Weights of a small transformer language model.
Training: 329M tokens, 10032 steps.
Each number is 128 + 32 x the weight over the matrix's rms, rounded and kept within 0 to 255. Layers, rows and columns count from 0. Numbers have three digits each.

# layer 2 MLP down (transposed), 1536x384, rms 0.0365, rows 633-705, columns 288-383
126114134105107103111135130112134138131100173150140080140112161104099147158166157152142163115176125110111121163060089108149114128099093093147122169134144121101146129129099103159118141100133144120151124150126103157121179136116147126142113100090123161107120115139130123129149154101133106099
124139130105120129158110099123097103106112111120110134163145112090152100161111140151137093121104119116145115141122153141144150115113135101129124116150110172131121155118098157165127119148103138123146142141158096106145103164100134104128144183140130143107123143112145166140126159084127118119
119154173126162155109084136113135119107142164082135147133124177086135082141132112112108141121099150200116113078171170144106078184102121148120155121144101110143135095075119126093162185143174102070136116123144125114154158170162111114138064147154122082133082157089160174159119132131121134144
129138172083113127111136109125119152151110138135112112161115141167143125189154100125145097136147136127141117134136126138116140132123105104157125128129114132153104114141166143151120047140095097139157119157134111118161133149127154112160112124183151114120112159153104111144121121144131122134
182135104147141141075113151099099101090162130145140179145154182097096069063107097179126137064132164099099135101070117139126181125110110084106080143175075084132158096096091116112094116091147082142117078186148133110127165071107148137108080121108160130068120151152112151125150055067058095115
148128148152107162122139116131119115118155125116112137094153107123137111166116122145131120102150131115117112106106119120130135133103115118119134133146086160098135142141123143129124108113102109097118140174130118153129112109129145118143152120114128153103118142129157123136156114156128118125
140097125146130144108150133097051162110098191173157148154181115133127124071156162154111112184149091101139106157120138142132144118101131143090122121097140109144101117142103171090119157134129124139063116162119114111108097176117114124154154114154147070148119156088109151158137123167139152117
102143194178171163071116152115114094155125131134112149185163110127139174146153132136206138118135096106131168152212135124078120096082153140113140220170147207130132141130130077175139129157085141114128125124134081144158100112173117083140113124097116124106073147153143154119115137146116096165
093059076124150168118092173104144125086119179117115098115159172108109148119164112105144140177088135091107127089090092113119126099107133176143133159099126117175147142134141179136086145133109112140149070201149159086088128096123053166107122168152195157159098136095093125137106106099152160160
143061153147139156124119127156132108095126078143143137130109145147141165156168150105179097085146122161142139120121107129098120177119100133106096133185159196168099159171124073110145104133134125128096147132077157148137104126180142114102155125120103088138071097165171173121106126195155099114
110117142154149139213178145064103146113056091190071175124077171093103125140123126143170176101078155166125124172171129156146134204164129098139180117141181060094158119164079139091093182110143089145090160125211110125168156120125165164102139173084146083128152118108085102123161166163127115114
107139174085094125124147146142094132101138108106090144099095165111144123164143089127145102158096142126134099129146099123149109123100123147146107160140147151088112115125138131130151142097163139116143205133085120133108137123147105130115138127137141137086141144128103092089125150168135106130
142117114105107134130174116084140111137127152122112163132143160137124149143119132145161152127157134115081150148149098118103140122145096114123087094165149141113119086119140096136121102128089165133170143095136142164138140130171132112124138120085129112132140118114113120124127120133146168104
127052133145157119075098126163142112131182125076185164142116190172139142170121047076169075124121152061171132118093156146147110094149174170154157139149100195182185132106015165157121141144128131132174053117102111100161186135101113145142137050113132135099126146069136127156139120178137179166
173113114130143057142105119174136123139057152097105099088166131069146140123091199122166143212058093158044159199179149119135103183042172119149132119112105207064062102076131065028123195116111142140103121133152127105134167165235126154122221178115198142085071102116078057202144072147079133094
037116165101086086106116099097076120193105183138075122177162111108000113116164175120191132135116154110155060157105080079187114131182104037124076066087084148182131152175099062102114142169129169112155158129143118122117099146218161130121132070233158120200166141073123185086108217150086172167
065161171184135113142134095063127175108099194142082118070111120127082156076112175168191140118095152095162120104101133136089151175113118090120106176149092118188147140156100111135062076128155100045114095052086218183103145102041137161124135117137164117114087132077146189136134159127106088124
157091186200168091059114117108152173146056125018154077180080140146094085148111122221056145165128151100069140198078121094124133154090132148082109119107126122133139081111079202049126187157132170076128133137133101126128149188142147176130196097200205179120169084070137089103130117058116182187
148079072136128175144165122098186074160148151196080111042148113066213122104134127101152062173152080085174173089139179162153134178121123107126139131151136108130152175181158109111146146103104096137106184102182046056160199107155096151181146077104077114119088088096243186142215164146143139119
074104167184142098125156166078176147165165173191163207051138095066115220137074115104120128192162108066102059121096161158134198114170090147145145146084200192117202185172069045138171189144160027136114108064141196005110147165122160114085189125152164124108242151152134163209098145131072113166
118097187153139129139115122181147109165124097092093103128136159132105144152091120074141053144132151103166180097131170116119180089136130073141177078132099121154120140161121172184153146166152139134184094106147117085044108085169089108109199082150071144098115169104133089164143082128140108143
082130079133091183219087130081115086067075094138170147137130073163119146118114103098137143148096170117125126174192116178082080067148042156149119184132053140069191150092131118169111131158075141135139117081118118167107138158164102163075090169104096146137100135089106187085153070097155106130
144125109095118117091106164135156106118099129091174130110116104137188099127163119137127101216085136160083148145115113174148134164100151097161078120150112176075088169152155114181172150099104098105103170124161138108139138147166098157161149113104146099131090123117166101119169100153138079058
120133180150137090118111110128105110135135111136125172164123117158116114124111129122111131117129145145127097144124100085132154095115106127144125137177136104153197156123176127188107143070131148100130120174140156123143139111121148149134083126153090135064135166131084148079140136133145140124
101121181103186080080111085025132166163161129140078126147121143203116105078067090086156080114168094114116084090128211182128146121145089154178094110114118110139125164099085140093132095092127179224120098082066115072128068091094102158161208078131095229156064120171221130106116119190036189188
122132132142125170114099131079157085139079121150079149146099141127115097122107157111125131125141150106111120157137151129119085148144158115129116154125118125160130136153101127127164092176137160149129151141122084116123053153101150083152124149145178079129143105121106137066154121142131111114
085144152138018087132185140144072098191123164078097090130108173102137106061190165199093166102106147087116110094068147132093169125137100187163120104136119066066162107124119184146103124133159126152152116147145071100142106112146156042044130125155140167114113102100085071111130165111165097136
108101120121143141130085145152106112178121134115110130110107122125111113145140151121137126105137101122159157125148157138139079129124125122138133161158118128157136118111122149158111115100117084129123134134151111178092113122142103145159176129171118138110114133112085154146059110149184172119
163145131111176147105115155172075108146072221127120065111166155103111103118105148142190119111113131123130136145139089161126092170125085127166074078179070146111119132136158114155112174150083077120094138106115095051105144228165157114104116108169198101121082133149120065147152051150168093081
165103092101136121185103141118095134118083128135133159139171105105118063140124140115123113115133149088084091144123083129107160165147144107099153134127105124083113105111159144165089130127129158113177069122149147119174156092100126129153125134106097158197119153125123194108133127163133058123
225084123131110146113101147142120084142137132116120107163132146069144176125098122086148104062160118064162169147185058120196145074127092114081185124206064141146204148144084156145147094170155011111164069153174130100116176127112178130143154123116163127123216057134038057117114184094116085142
134149145149119107128124144129148114103167144092141114143127157145113121143134104154129107138135147137141130135121160144130148135127118122147090136132135115110139128114140120123134126147130110171125130170125147140149118102131147111136129117156181146118160131128107108122133148140126121114
142149115127138122146126094174098138090105159166118080115133119140165133157192116156158147089145132175171113132083178168119094129202105149178058113121139137133152104118136117120133150088088125098096159150095126097099109096104124167110133100166134132105098130121123110139173100138103144135
098121133122164159138059116125156114091033126087160105113133128119169102094095148128164155176138126162121160131123173163084109098100053178096195123104139162142135095164087142071136097133128102132113141088110146058143115180145073176124154082077038155076235131102146179032116172140177055150
175101105158077093172157136131073129131157096119163048141150177152081133142179218175172142179152138214131122156120200147147085071108163212047106178113076119081165112139157205100154127164153119146154115056094127109122177160069120136175086200085142104166129076095160151150134160120085214091
150091110144172107154091163119090112116080135102132136142114137151164130143150110119124182159122143115107158131149102147136138118109105176121159117149159136123136137096136117091142139128103137091129087103150143127072177129148115140132160175169153157170118151157107130110077137132110124122
121110132135120133112119134128128137113113119142119136130133138107153134140123141136118120132149152126113133111130118119126147110146127135127118148140139151128136124124122118122111126130147166142142120124157104139134116146146133113116132107130099146148137109139091122120113115123142113120
128127149153134152125119115074137137147118093085087128135132094069140133164156112139146122117089081171160112062112131105130133151145144112108113157139105114136154110130156157165142120105158146123161139162099088114110105096144054116125110119119118132134134136109120116103135140106126152126
140134079104096162108132139093104123133160083111124112130092140152147140105137147162094118147175111161187070065138141140143131159108156101140097090152106170085163129119171147091189078088148177134130129145139095062154180128109090146118094110139180195094092165125112104079167123138091159111
158183117089130109123137139148075142150137168139128150085128134167128129093145103138139122076124161109128130106130111091141107130106116136155142082139150111127093124140142149152161094161160102142117160151109132101095116158079122127146095114141118121123121132154095109094133121139136127165
162096124104134150123105051174138153148134123122163131139136167141131120125113121121090128138142089145119122122118123124145147133135149117142153149146151113143118157135125125111139152108118121121080149157116122112137094091141193120125116127128100154148115129093144090130163115169156138149
143108110109134047147127110139113136126135119126099089146138107107146105127116145154134127151134118145123101149158105136081133122154126169139147113161088121126104171127117141145120145126112093134106108163113158115119126135131183148105093139131130143118120099098115078152127137168140148121
156076151077093168129163152153088155149029130075121128114094069083158058199189174161041093118151083134205192173124154095122179168103061098086192052173214081087065129167056117081137201087105194116126109094127126165132080226131180163187161165150097148091084143109117178135102164137050092172
171113069129130087093102112061091083107160075158133150080053152162174132203200189168095114170140051147119057124127124071234142100187094164067196150073047054113162063166087177171109028200113161093182147141151156142087178138086101134125100107215103151127139161177111153183172044112130078153
129128106109136112143081130154081136100102106108120113171108143117125126151100152130079120136172148118125135091185103139113116112135146125116164142126139134120132129155178125134116164137114155125153133130136120111182155122088108147109147117124160155138085200133115138095126144103112129120
149127136147094115084139145155126137113169127090165125097117179136130163095122151126121109112129158159139139106141134147175083148126123118099114111125159140122187123116131156108134102102129141108108135122178113097131158087105124143145114122109169144098122172117120119125126121138153149111
105142145054073131010129191129130192177179132122186135125119130157057093156166166131124124107155160101043136188109081083146132045117094171149164140080158106140164112207124181153087126107116111167169138087131066095150141140152172114144085166180124100145105148141150117148137114122113117151
169062168090138118091121217129164130084139219089195140113066161120163100122141161143141113110194107096125123156133072112110140116104149089118169151095154148109151071083069222124099161101122098129100108191144121171111062050107197131098161102183123085123213144110147139175152056090076156113
046165185214142115162101137116093192140089127142172078128173144144133116127128113123130120164157138131122107122101132144104130182140193106160048094165133150131126171079111107145145135095145154133100163151191163051152154117100129090121144109062133097095031143107115122171129150151142171128
044067120160127176100151150186122204100151069152137149168128175114092074148053132133107090170116068207127094152157078007080093111109086172159111181157162114073104074096136153227149126107103129115113124050115096138079156197198118138176119085180073154168144083137120127143037150134138152157
080152143189150113083166117114127147090073116109150182127173177154209182134106109101076101144098182161192098092187153114120166135094106067110170143141133143065155144135164099121116074111074128167148127131105090132178195105187075146168128080138047134142088186176135179139108117159121136112
143169158064097085190141123121107127109125133071129191128192139100101115170158111130125143144179142103150119099065114150125086093109124133102154151152141138101133148172138118112148095086164117046162131129112122116056131118079152128146165123097118105069134203142097110159147132152102155159
132140093105084162118127136121103127146080146181112132131131131134163152155086132154116153108112141135132105113144136173123135161122153153143124165162145126120090160126120130126094120126136083130152161111146092105126075167090136078146092145152135101153103163116137128110135117140174162113
178116120134111129109050104100076110126096193114129128166138141127109104126120146107166126160118083186148146113151094097120149098124104133093109179083087179087135169168161120102131118119131094124183104102174136111115102163086079095103186125067158083133121060104128114119103083118164101140
118210188241184161196123195046118186049077137102106113124136164148127122155121119173117067175096132177188139136194047237138124138138140148110106142168118147110071208111189103083141199129149115185036173115132149138055166058153123081128177127035143141082053094142101137213115113157113152108
137122181134121163115115129106131085101107113119135123127150130102106164155143150128134100104117128114148072118129103119113130111150116123179141138155144149155144137161111123156147140169122125147126130108131153110090081170126106102134140164138113159112124092141132140160153131131116125137
146146221145152142144165155133113077124171124193118106140122091124174161077131121146103154184096086149166057122169131096115070047160100099112147126156119168116137158069176052111068156178062119144049153132107181126124066131178204129146139112143153185137096123097034095152056153104123066143
143127163132139108107149157172147097122151145156144161123166104122098203142141130122136088115195120126064122125172130125123104166144139129118083137111150141100128119109095103086106136101154165112123113104109114139115196159159125077184122173083131139111097129147150127132136174131131136132
124093175159122146091132141176181112151123174147114129125146126139164105105125177208140142181091110119142142165124144138142148129142112146141083048071103120134054106131116148115110130113088108096151131078171077141081210178146120100130196150109127121127109086131180156051102133075122110097
122107104163162110087110173108123198079150135096109157096135081179093070038143158104173118191087073139137210140145118148129114158074100123142128119162118135119152167124136194090112130144101122106173106071166138095171124182107083099093112116086153057103153124060074139160146106146146165098
111155164127154144133112120120126092129138100127106127133086125126150152136069131093154146123089105115083114139110125103116137139117148143129142117125089119115142137134122131120129168131132130151189120136142136102145172148124101120143113139100155124092110131151154115179104109159135130124
118034114102088123105104160151126080022126118167151091080192192100112114125123133127183150088145153096186179015055099169134210133079156168074101255114121162051155138098123140118187152147185162149116147141160129124209108153144105098166182120119084117101180129131086169164177163184106119173
101175133159121154142122162144184128078137130135154102080114125129122156146107143104152157145160081114115076147121075130105158122118129174148111255129077134104081151128120145152180115126103113115126174090176158151178155080142115143097118108115140115118154092078195105085137173146123083120
092123090138072105134119118126124137139132180069138139055113121108155132040110104070208100131118152084195202113068098154089130079115125073144085117157113112190119085162177133121067075148151130128159131131140169085141144103113157142088183104123120186072123209121232164116179075193077130134
070199152131190119081108123089179137167127122154080175155056093147149204167039133145087058169136153130117117131042162107201168149111142132192086119095129163183175102081139156143132113191160152160102103062100118164114162135100095123194129111117158098095123073112155191105125171171075104073
097136145133170133136094174160163146098107110066067105148134129169151114106126107079138158117132147146102139115114116140076130157144080110197100127186155172155169162100109112153102117106154109176133120136180182061122091100122078146087141125147131091147148146118118148139144135159091116085
090130088110108103109123111164173142109136145116128120097135099086119102090177126119124126173130113103081166119091153149095117110139134090129108067171098174113183142160113105124166164117158128131135109128156111164134163112152136112131131151113083146121170081157154137161114129122132149122
123151191106205121139132091094147130119139147123084134126104138104101104116124114119153150090083122137084128099153140105103151130144130118111154132031091119110125137174184157160112122126118100106123134126132126201104075145178144112119122100122133125124129095108176128130138134138096190112
183136085085105083113155092193113159138128163130112206148160141151122136155108178140184169011126046061090061166107079166099083114094135166097168125126104121187099089145102120091172143142144136086126093098193109121095130127149102102115169163129163090148156096100143125125142099180096107104
103154115131179140207139133121155145096112097145141137102153082133144085178105146110094128175150159165126061170165135133121053092155214121154124071115053143036170105074243074167133086190151122127089178161157103208159149066141121127103151137168131073117101182111072135144140043106150108068
145145110126119155138155149142126163125121091090167134133138147124132085117117116112132127118093126146115125116117116133111161139136131110107124121127118129137114149123099124109125149140120122126100161122129125143127128157107131136111125140138117149142122156120121128108116165120124150144
107129159133119092119144159103148104142181172057126158156157178110126110175134075140200130109078113175126139116108109143156121117134141105150107095131100157097120100129062119132170141108121122122146155114101117087087162163199062077163175113127101052105155172108080132153104095135105114137
192095173161123111152150130123173092112154109158121108143166170157153125139095176115110140189108111130129115168132071112147128128125079122102108127109189190137144140120085134151136166104117143169151129137089094131122109126148147120171106168086153105126107101132146146144130188094114117160
# layer 2 MLP up, 1536x384, rms 0.113, rows 634-705, columns 288-383
129120136140145107091109143133179159144127136104147172130160143115108095116142154087128126151128150124104128105134125125169123140110121156107156105067115140113123112112136103086133107104145163104141153122150134120140118126177159141116182078108162125159115090162147144164138117173156135094
184147164113156135156148176102133121170139124169151072157151116145112153140152114110156166101126162069138090145124147111162111152111145142139138146099126132140172104064147166171185157161082127105108090157131115106093144171131060116159213134185123144169163082084161069110109147112127101135
127117107175119131133094167145156113129116108110124134089127080121122139071121160125117171147091138135135172123108153099138120133134152138141128129134128119131133120110092107115101163142180161146084145134094168112143127114103145120110165131095135100149104129163137170143156133104125141143
140144164136139099171135092097135046128210156134080125082056120144143134121128105082135145112116176189160129125116204078131104139115172127155094130089159174159065081079089118103097162092124079109128175144051112166082131126160117137156217141121166112138098097148137112150129138143106176123
126134107123114135139126125148135155149132126150119120150137149125116127131111131090108128127157116121168120138149176120147117129129127108124109095126126155153131124131128155137117082154116182109099127125128140107141133138129110099086162146103103104127143104143149130107133158116124097099
116096083109133102138084114071123147144118113097122118136186156117170140139109156103096130108093145138122154124135189109118141115096107154141136122085109131122156138114159118129135126099099108136104158098114177118153140137107129152190144114123150137155100096176123105077141160124115108166
151180099134117097099114093154142164130125162140126084132144146192083117143151085174114135135150150166148140182110156119106124150106141163081136140191102114111097175129129132119097077106161170129170186111098150146152127148075098162133169133102099122132150093139134126119072102104206086092
138160143123109067148077089166139091102170126101126137104146139144217108115168103129074118078160150131129148155129125115130139137148122127121124084082156117111112071113070113162097133162127113119094113115092145116130155181161118148122153103073090128063105084155166155140160139116147082117
108169084118139102150128167117096136136161159127136120118155097131122079128105136149084169104174118132150121113171182138143093070100161110144107135108136057084127111144109130151130178119151146131113090097117134091124147118118143146145138143122167132122147123107066087113151132097089133162
128118178083149168081081101123188081130172146108134158110129143159090168052126122119149061117120121145112117120108163121130113112109162176088136133119049117162124161043213144146103045148139130097117159104126098100112094126089113110101148156135164092116166126097161217133119139123157075118
149075162130064151124144160096150131081109101152119056136137145172147139073133166085134098091149106086114132136085098164124134127156126110158153113155103145124137080151123107068111121135110073145092035085119121160118136138139105147155117097110107144165174107124173148106141063117136126117
133123135154131081128109133152110145135166169091120130138133179130107159112127170136099133160150160132131168147157137101138120165104108133116137121118123112115148137137142098155154112101146139169106128108139146095138152112113147119116131114086094160105124110142116149138129107155155101111
108152150121106143172108123092120116149066144148118170163133112088152139109108191184100153081123145180068102166095154131093202115099147111140125131103144141132052153126211155127140108097105174124051139135157116161079123155122166132120105146185150140181023146180101084072099149137100106114
031059098138062144085136166034121081118231091200178187157119117147133136164118058141118144095150064116199090044117127112168180053154078133138158160077198069178221127199120191192062041147142097137159147168143146191219111072060159130132052082099102138148191172180200136034195231097227138144
167092150190105129159074149096168165123090096161141162121175179155139187111124076096117166095161201163116143072134121188111151144116143102138178173094108058161086119082206149095143207016104140049155133115047126146159157138081101138088104136097124186104034173088144104077121174138139143131
142073070103085118136121213171129070164145128168152161177116144087156075206148159132098076138174147106127137148177099219196119104104136108197212107067080107088098154079090163114117211119136157222151137123095070084147115123126093118145150033146129117108145086159099117157045077136083138157
099176083116151126163120166119141102186212105187064199079129150115073127100099150110104098110147066157134147058136101153096137058127165139107169158141124131159122145167158143196113104130132107168152062165101174100134108131118151093093137160045078111094032164121157132011086045172237056078
171167164115200086141157065100085157119193163141176195155112118147109208192109177125130200094173176088149093120114093116156079113183198113158103124174076172143112174142079092086181121059174154068135142105143155142062068118054184103117197104162223090143110088157093105071059113148157082096
233138116072154116163186118194097111128172116115139114203074070132084082107176091106208188115111090152141050136191081157138104123086127165173058197107087157144094096082162154172121168169247181167179133060158048161092045215110158133162129124146122181133144079121111154121102118150166114161
140125033125088133167140082069134132109126105120156175099109099120147116096142141143133197121117088129087111155061044179131060161105133118075095136126140091125114127105086098099108144113097124109068160087106124125107073127125129109130099227150181139173139127128154174170133118102200119106
097176159135143091149127126162138079149165114083083156126087152110148092087151089141092067115144163205132182128104183161054138135146173152049187198148166148147124081153089087169114101106136205169178165142187192147141160154130131130144136222116116116160071102149198102154136105159070111129
091088150126119113109113151176091127140069085130128127135111109129154113137115143154149162176074104143079146091101082122103135176162162100054115135135170119115179136163133107128076099102110136108098221174083144060183106141140112107125108170153115143136114126129126109153186145100078061179
134086074102136110151119135142138162114108127118159120062112141076125155098157118095140112113144108114118087121104131161096084118099141112122077106074092145166105094092118065059168109158117100130119158107124130147138124129107104097113119154113120141187117165149174145153155129120112099123
083137105156132200104210202182187144145137093053153149108183054062119153079150250164136146183110130170096109156033080081094098186130153138069100136163097152137190120132154110096116093098131098149091162115165136188132117182144118079120116156118148094151140183048110133076130155085190103116
136093100114125104119139140173119151110170136091187077125174068122137141159128128159138121109081094115137125116086087138153159097090097133151146131111151107092099114111134156113094166088103086090101132078093141133126211134122119135157118143132091166100139196196167128186093138119135140122
134114093167202169126118089139171211137154106198108136139152096105136106148119148077140137124106128130149163133192129106141120084155095048125127139125109171165046127155109101100167116095148121130081089095079137136147190141092152205191158136117090126132176112162125124122148076095119139122
116172153116135085157115157117137097108151151152140116185113166126109175080118124135107116141132111123122134103114116108159126066118088163124113080095143161103119125138127130104122148154144165103079125113099147089141147087116145108135081118121211127139090119188144119132162097094110086142
104086114176099078119149116080182046121158114122161202127176121114193083144165130174068135107166059116192124075163153090088171049100078167092196137161095170137128122165110097087187091134184111104132118065131134154185160120068190198130130165142099147158157078135147108148140136105062077139
115071147161151082102134177166135102141120130103075166150124153126164104119145146118142160099148172098117091124137134142119110145102144098094139115134120111120118166127139116153144144106114091115074124149102138126133071136101119090164153149107094106131119088167137142085092142166172114111
061207161095141185159166081140176217086131127142075171110134075059046074148110081194077104148105184156094092153104160187091063203178186172077081187057110109111117180084194056081044160088163155080033147159124074092058132115104107145203090129214099151100101185143173110101171105138120145153
121128106120123130158113145123111161134124115141112129126118110109137102108146127115132131148145138145112135098140129087140123133129136119122133133128165146145114103126121082114133141126127120107125150083130131142141147133124127162093124131099128177143101091111148105133140146151129125135
118124139114136133125100152092142128153097103104115177144096110144120135125075143114096097172093136085098127144191147141132164116071110145109169130142118102149101200114131104140156138141154160143133137144136126128166108163133150088118156125158126163141118154122093169133108190119125107152
154099147131172135133104187190148180193152080156099074072069138159180082183131097091098080154129111153150137072161088134069139072095109201036147169138116151113117156148140140233150183088172075124156131169126195149105132099141127146197091141057104112096152175148148068080095144096141062155
119166163131207112169136136141144085108138112110109111152154118083128090076139129124073167126122185105122057175140143191096153101114144092131113129120137109090110135169094135172160175157107169125067048133105124068142143112152166096116132165129152144105162166098177127142061075102179063140
164128178163115122136159105119139110137177119128139126115155148170160112072121136120166147114119120110120112108120114095169134131116108099135123163111155124129141110134177158177106077078138113144062091149109106150156098070150176130121130137157155115119112132117125138151108121138123091155
120140119137144113119119128127137131139149116149127133129136106124109127124150131135114146135121139151136103122120107133124127166112138119125144133115109128116132142130155153118126121124108135124102135133129152098127137109133154137116123150150144132119139110113149148126116108105103119130
092114119110131104121121124181144112108140141142139131116141164178112097128108091157110147131166183064119155155142162140125146084126100123112144103132154132142133119137130107109125147153103125129092077116181135131147129130092167164124160126146122129109116097137161156159143139129121072138
130159081119084103107132123125128102132144101124117145150162147121124142086126141186135091139174136135155126090113146093145146183129176107145123120132119136119135140115094120145087143112129092137102109134149128123144158160138151174122153137095114130122090129135139114111208144146059156134
109106124149121144150129126083154107104089150131110110095144122139108117136138144175117124173134115117138112158079113155145132099127128128085127198105148168105147147132145105126093108100128107128136124137145100135168159146208121126091150111122150111115125110101133113130133114133130131119
147149107111171128113182172145115105128129141167097136110107131097145198107112131105149095087127151118154157082167140151109160128147092129114147136114124164099164118131156145112139103157130120133157124135143138112102159103138154136145157103130109134128159110092124159129154113093098131134
103172135125126230116129145142149131151104086118166141106099165141126133134153112135177162111133105144104130143097169115161125101112142108092129151130173183157134109133161136113129090121105146131143139088121123145115129128135112103144177138144119125134134139165093163096098095120123150151
103136093172161117111105137060142124061142113160156116158195118136148069080133100136193089129105168051100100073170097094130092000103175152213101101076097120150175141105145104128127075147048136102032156101089164081158095089149114071099081129153136131163129122106164065128200168133155114069
135104117133108159159216145132145124176134104215079135127121020105101171089101188059098199188158194122000093086127201165098219199161176077090069205131110206075101182163139166119158205018098142135110137111115111100129142144131156225123099145096144135219190081235162113049086044127169098141
147126044118126166094105116143126084173123109135131112104163085176094090127162146110192116149097131134138072140147145114099122190128190112090096159112128139092136134102136116083161176123124145117135123162128134124129111121109177139149163086145107099107064092168133125111129158118134166173
087148108141099149138099134134146101142122101102110107131141141106138114124160130118164142132111149092158148095144129113147125127152171126148138121145129146118122132140155120136104140140149137123156134144145109130137132146125168137141124096138119130153073113143133119083153172107107144125
158098068158174154167073099137146107067082179171145156094130091106101143104104094184096123142109057156165054088159136154090139086130116088097160138130129139167124114073202072090167118106142149166135110118104159131183153206094108121082156107150149151074114128098165049111140112186150150125
066179139139090086143095086064099111159110060174109133117198070168084110083144101144170106198049161149178119085068227188111070146199153175149081145134102089175110171136127021056184078110106178123109187099125135033176193159146103126093127129131195118090096157146133114095145197133199102152
158112097149120116111128183133133139068105136113132182138133069137095087146162058129148080127141134112100154060167130128153131100121127168155192114105043116116157147095124083098095117097181166166125152138118103141074100113154112089139182111088135160114038095123138191124143127100114062141
172115152133119134230116160186169087151079149175151058111115089145149125145136177096132123157139133084119091090101127168155158153218175073086110129181082102146158211129119132082186119141160114076251162201122160142163123147093175127129149152113175108148175059097115142107144149120126034141
148152116099159124104116102160137144114151106153154171135172152168127118094155127147076119194157130150153115168127120134148082053139142087134160118142176100146155136153129097137175124169148083149149118107144224151113098142161143068079101172133176102157123083177134143093178124154065121154
175157148117132123161150146052168133117146137172165113121152168135127100080149097128103180160087106107091121168110122146044151150147106194093175146076115150138189104144118170106160101136107096138124154145118152185169095089168087139095176188163198100143097146147147110119095116136160058066
161142166125105079138174100127137138113142149122128140108175117133135108131123190124133090180159148148131120147132147133154155107121106142120163074107121133145133115115116112140134085148116135153098108112121103123136131122120128126094121109101163123153137138147103139125101119157123125108
134120127190174119116139153135136112137166117126155122108147087124127129144140114173050118137137109091161112138195150116170124162087067096113122127143135087143117139139153068108099167099129187062113177092123111126141081099150167083095134133139141082124190170133126129136127146147086101054
092097107169146157124088203120127063154127109097220138167138098140052038080170016088170061059187123126016095048177163067178074151139109059142133079149082186061192146080005071088141090118117080146106139083108132036143106192202114122175095046168078080091060057127113127110125106166132101171
109113083137142127154111187156142174151157140158155145122128109140165100126096124122147157152129124144112175112138160147153122162092103116097121141071116107133119101098172133131129106125157154110143137144104109128160213117143132167078104100117125117118155156118124137107101104104136151118
176105044100105158141133119174148120104182138076064109092134107118066152111036118119147143119168119174148145148106166148103109165089155147156111193102122176180083098188165150107088178179211122110175044143161036154085159132111117140081126130102068127116100124101175090126142164146090107114
128123119199136165137116110082114100150130078113102126118130127135087104081088088128107117113110142141130127082091087110121166117089180157183172155154117098175117136105139123152094178183136095178159114128123131154105097154094114169167098091082125172127085082128100079099161101103101132117
137173185135131161078087090156184156122158116149149146138165105118142101097090128159132119109170105177100101127085121117137166124145152153194119097066161130153156097130132105139107115101127149141118116148131076120110108104142124124144180105084156109142123102091196121082073125179100079132
084143075125103134150095069122143082123110134094121148094160125155082158116095111136163117181130097092119071115131099131087103170164132130087159174128148215189101145101208086127114100106122198110125121087108103117157100087146130076156111123125159159122114078098183108095090160144051094062
161076064119128113154166123147163144131102152127118110130146154122105101162153093173106141124149123137168156117139136183121108130125114076124140140126157155155109113122150117151159089121113123108079140151115114173094084106148181126117119084148120177142145172128091128075137138085149152111
139058157118091093084130172094161099116155154165154087143164181141152151143124066190131176064173191102177105055106114135098168116144124154114144187066132126103159143102170076098192139163179155106100090132170163154127136145140172083174196170088067125104153142173094141133138171203131125119
164132119100074154129120141141176123121148156121135114148195072103053098097113094118098109094136149121129091134106128136141051127089136134160111174122136148147131132109149115127128108108143132084094130155138111092141156124100158116112159152167170061126133084112161139123135149169136099134
142169148107110085068187122071127114191174165135124160157087100152121181204085108088079097132113127185077081164149150151138135168124099144132141124159073177100131178117119134104137108143183152194116086170104070141082101134134122106121121124143107094136175090128083134166097126103187108068
117105124127132129195113105123087120123182200096108106098131121166139120133147092119167132084130059134072134104165079131127120132102057148114126110136105104195127146137213136113190187066117146067110111156073112127076107146142084130135117154134144085107155178106153155165042115089176066041
087129118173117091116113167111139157157160144152186172129125118098082127134149097145083075167156154182156168126119123089101123106110097139070141123082108105211098106126112195087103124115106109128054134093127073213150131197115171165110119157195146152125060125124160128134076128143128078162
109133135149123092125122148111129172162116123118142123133089130165139139119145092113162120119142094124095113130129116144141153096118099123098121135141136116136156115076088177127100139113114109101129137134117133158141158110189167117069162140088116164123136131159134124119172153124128134101
194108126101076103149160159157091128169101082159163094172163149131144160148156109126115127139175092102113128147171149170176117100104116122121131121209185127158121106103106122092147112139110121185137094131093124055145194105106124144169133155142139154110162110170067143143106090135150094158
074120167195104142181112109065157094126133126138111148093116181130148171065185109102055131125114126162134127130128150039117140122164094112101148112035182117097162065119134162158137108089106147041118103129124140141155098159155116136138132067084129156148129184190124115109132083105115165169
060079098129148047115152127119144214094105130106145162127128200122212143103095114130123107099147084110125172123115105087139135093122065105133152114105155092179131181207157136097204190134110093181169114112125107015115097177064146154105125130101150108140109164083118168115067180169074142248
122106106123130142128110153150118128138116130128134122116128093108103120124134134121129142121138120138107137153116118106125113110111129144143139105117116123153142141133121136110108126108097117124113117134100117134111109124141128111110113147138108126127152144122141122176138133117102156127
173144126071145095108193080138190138148070167139102127144176170124137096161059096164112069133074104129152099153135156115162077186128150154045135096145169078193120147101099104105114163082081172053135090156091204150145145185145125119098145150189135186169082124164153092135162208178117103140
097120110128172163093116135115109174175128167101138158119108098071104138138136103144160113075178133151185109137139203129100140137087178139139154137116083062147139126129153122112118093189141126054102133106141165150101147158064158137109123098167105158129125110154108106100138094168150126096